Part of a small language model's weights: 4227 steps.
Each number is 128 + 32 x the weight over its row's rms, rounded and kept within 0 to 255. Layers, rows and columns count from 0. Numbers have three digits each. The size before them is the row's rms in percent of the matrix's.

# layer 5 attention key, 64x64, rms 0.0615, rows 0-63, columns 0-63
109:108113119141079140138175135148098112118106119171086153204108146156079124167129133143071109150096121153072165115129154122092060166169137165119122121067093059084106132094132175152134157124174098
054:141132082143121123089103054122148139119104134094144110110136128167180182155170150188153175104141132115186104103098095162139111136083086147150096113186147149222082091133156129101102126167125135
052:133142116158131122130100129128184160166115150074152081099142117094193136070116124090167118124130118102186085087187146109195176109095129077141133129182141183187153115166128094097149102125110133
100:152154112156140123086083098122140151119142149084170097060130115109183160097150149125201168099138135131200101101130121156174179103095070093140110115188134172193136115127132114091146112146099156
127:122104146095101136161188152142095109137118098196091155209127146153088101169126118134063125153117117112056160156131113100081074132176172154117144139069126084068128141133139142166113123099140109
099:123086148105113130156159149168128107141115114199080159206131143134097119165122097136082100138127102119068169134138139087083057129171159169104160167062144091075158145132141126149117123085155100
114:143089137112122113155166153169126096160123102205101162187106141147099116174127084134091098129123123118066155168133136110083073116147155169128136167054110069067149136142147149152083143088152105
104:164131116117188115099104162071156126148094103135144073052112127104135138142128162127166126129172161119154048198075102184157165138072085100153100120171094121150112116149118095116115126150105149
101:085102115115096155071117140097101084117125108075117137174094140134076106149122126079066118204140095141101206121082103105106096122149115114111168156092111092110075170127127114093190099124109144
117:157098143078102063110148113132142091108137162231141133151155106140172112133093158181106097073199131114089061126175128082127089103155117139113139141154175117100168105122121098121122116144109096
085:102145127095059145195146121060085177097150173148139137133118132110135129142154126195120129167137128155159087089080112149135184157115084090131128092183162190095147157129115116124179160105133169
107:112076108062070098187207113117079111111123159162122139120114150155177137110146158117110069101163086155147107141048119118145140080145085128125145103112136138047149091121112155111132144109112127
095:156099078144085103137118159098092149151086124095106118147088131086091155115152129122174170158093113097150121109117148110204163142083166115080152169123073182168144141184161148125132113076125194
112:144129087167121155099104117128118149148142107104115169160165095113105152107100079084123135151086095101119150097200136073102128131094128100076136167062064161150095196131140074117124135094066148
167:109126109036080082137184142109107115112136142159137165156156138145154093080139173185061137111156116161119097114096109094103130117167105149108130128165143159063139101115086089115188105073136108
085:122121107175186164158039109096106142121111147025137112149124149161117138146123073143125128182100130104065118098118159143129177195129134132160113097082125124163133172141090113119170130155108126
100:083137146102106124172167160136074142119165134171102155157133135103070075122085101109079114151078107139081173133166168100137135123193139133112123135071115129021140144116111134162153165100134150
131:115120132118096138147176150144091102116119108172082162196119135162080120163124134132082098156107114137048176157127133108064070148170168155125143133062097075068120135127151154168121152110140100
123:151159118155144117099082096136162155132145148090163089060137109109186152095134153134192168102132136125205091109135127144181177118084090097131115112190150180200125116105119108094137118158112151
087:116116141116101126134188141144092098126125095186092165191124135179073107160127121126079109136117151122057179157093130105069065128170162155124141132061130087073127120114154156166101130111133092
047:105114120135132171181070131140157114170070145060121048084129149087134141087123079122156132151095079147178105111141115115173180146076134097121111135164106143169131111168075118104151094148149153
074:149182117126159107082075111109133129140149135087195104067133132137185147109116151123173167100158161116177054144126085136158189137075136106150082101175140163171111106137157120078108113148106134
050:124108129087139119066090166039108115121134090123169098109118112160121102128091147127126150132195158130112043136089058147142155109093066077158145134203134098126124141136164122120151136130108113
098:132185136140155133098103099088124158107191155055160103087103091101155135118102152110170149107126153175206094094131094192169148145097104099145084091183115132169133108097125138117163129146124172
071:115146117182157140102086114128148093093182093080140132115094139094125156116092154134165097136069154103123151136131173078197115095066131090191126146112205100107108170158134133137120129198133135
197:092153104070089092146152090102117129117164170118188159084158121143194094086147162155106143108181152157183094087094096121145152105128088124136130092184167201143129080133135110114161110125113156
113:139135139213150057096106101174137165092150065150115121154120111132163125204094147142135088097141155109106157077181140184154097145146114083157131125144143097111155094093129137145118132150151057
090:086134118133135155178104061079164100163093186065145091105130176177104151086139117133133135160086090138106152119142069108138115142119129152135135110173135131171086064141116201075158112142135139
089:127084141022080149124142077119069083079165164132151157114168126129165090109168155157104177144185151130116119135075088132117086118192131165118144118129178099097144133147135135138151138155130118
113:110129095142137120179139110126162089135153203108154180178119164134166090120125112114092101137145089111130132105134097106099126166190153159146117130098205057109148054134145134100181068109128113
127:161105122126134185135115151104140157171092130066118080148090119164089127115111075067070168134104153119109098175140093168100118134160141104121103155064055149162136148164140075122128127148064122
122:128141158067068087114212123119088115105135121175123130115136140146121067099124143170095157101140155161167100106115145125151113066176103091135116117179184130044154117115126147177139147112139085
059:135083111108087102135133202140126076156080123125120097144100145125090116104172127142167098159163084101158194142137132088099129090132192128073135100124086173083112077173160186104143127098150149
086:064169062138077061146135086141144134129127148092169174108134179146134127104094121162082164118093149108164122135138113114094150139141082130128151175117138173200122127149119054130180151145110175
085:123109111078091120134182134131135115133153117079133119075155158060115141121095185107096084085175097147162093158125130137103094092107099095123132183147128177164138152093095081085121138189056132
113:130136143159187136133092179134097155133079109192121141148099123163142110158148073135153159170104156095085154086112091153110151147128176163132095095128131106083133086174145202149081138090196111
066:103162117191178132158075168140097160087135122173112137137079116168111102133170110116168176145126139114119175084152133153120130153158168117142105081117148074070129089179161171166094132103199119
087:114128083101069110112159076153153108140155138037127138112154110099095123107114165135089094112150089122166129160117173090144125120140096093130160167107128165155108158117133051102163131183056173
072:128139094122156087133124173146112118159105097181108131101109107107114158162155076179163149191108139117106139113132116153066103151122178165108084149094122127085136090190150154173069185139116197
091:110131138120128182169134124100087124117163184120180161135133098175164099106192138075063169137120154154119162131110084117145115129165122131134140045134135085070075113123153185122150116097158083
089:096180133082098093119154112149141099152129075099125095059126124113157116088050145136156131087194136155170103137100098087099146115077154124112131168115143205177161139147146103158132123115073149
189:098154117080055095146177094118125127111188159101154161109168119144160099079134181132099109097172121183172112099091119104123127091140090102154148116149152197151113098085139075130185126135089113
083:145120118111187151127114102122099093138127115124136189124138116128161154135121130115079165141085141087058113247158148133097088143134158173124098168112160121096073184157134092146098160155091130
079:114126135211129184105148136131144101104135102080085094200123125160076131114143123088102094142136112104049141203115153162163079106119156161120124097079097076101093114138160137100145122108131153
085:123120102170162107125097138144142080167105130169144134134124151121087161137114104121163150138054148109107146204190175115149094187133144146107141165075159132155116183138157047151114141182088141
078:135108131052078070151177141141140104141143159177144132132173102106177107140123117196134132128157131159208108053108072100109160061136131108132127120143125148131137065127143164137139175131097116
092:126137132081111168119171094085129141107118157094122115119128151140159106126155137169139118145159087198204101050085080163119187074141087091143107121181126142145137089110125181142158109090165126
053:129155152155230109157134122133150160087083125114143129119089135104111122193105188122155112138142103094118143122149132167062089162124095146102058090140129115130121127150095042101129064121133126
095:101133094057099132154142105109134131088144144086168126125146174087117151090123183079074160097118149147155080146108124125118121140160070132170139185152155130133166135076063076107155100195105116
101:118103167179161163106147165127109146139069133171105117150117108180102134164170073136179127183127126115114158083121120110134126132136213154100134111120104080080099092175183175148107137068161133
097:104152112142069082121132088134155114092170147062147114092156158111127117091084177095094102097149122126148129142135166110104123109105076105149155153121131154192112178081100051121164118186071149
055:160064178123179209125166176121124134155077137180104147132114156103101111167170094177162128150110151121139116099148103119145118091117178147101129159146100111073169093127171184128068129097145123
101:125125156169194158148112186113096144130079115202125127163107139151120115154151087147178144167084145103110148104109097143113162135124163159126102109146111111090132091151150211162070130073196116
088:114122142148178137137092182143102145134095097186109136141087131135099110156173061162177146178110146092122132076133095148097148155122170157129088109129100100062139083175139185167081145107162173
104:153125170169194143131099200136103159127098119199109101143106130156115137142120094110197149161106158119102123090137102164124142149113162163100090092131106073088145100143132198141088130084197136
099:120126146146178144171118161134104144146102099204102138142099118176129120151168062132177142171102139095122131106114089151108166136128198164112121111113127091068136081158129198142062141089176125
085:198137143119157151088151098148119083124150154076152143177138136118157131146110182126073181135160113137055121174163118199132047150125109146100102056136124130107118147145119123093175126151141106
122:123135087190186146126109158165113120131123127084101116125116138104057147128142101126144084158086122077113156175107173115097132204130126142109097169053115115115069155180116090145103143098106184
124:113118127210170125095092166130114116113099077145096125175127138097067159133134099096103127141108111095070183183172197139137101169134184139108106141083093082093094172146105116121114139106141108
081:176125176124158235124138145123111136113159136141132179200077114189144072100113113077095153111117104105096095138154132123118097182126154155089137092125091118082124162126111167134135101089164132
070:138137137158095151135122139094088168115130149141111120072098099122100154115122126088182109092108160162207130070149236116164183138162109084133139151140117129113100140080087124168148109145185134
084:128115166060106126154156128137108124135129150134188110104178038194162098111138178120130135154161129142146146133087057087116161073106123096126170107172136129149090080101174135113105096104146096
078:174095175116157199152093133137105137184159207123139128134138092165210128096125075118100150120111122136131097122140079131147127179171160135158165090129167139134116129096116142074163140129168067
084:132123161113153212128098144118115129097154198083151110076118130168139117084102160097178137089136138187149112058130108122136103105114100121140115099138133049144088136121166149093116087096197116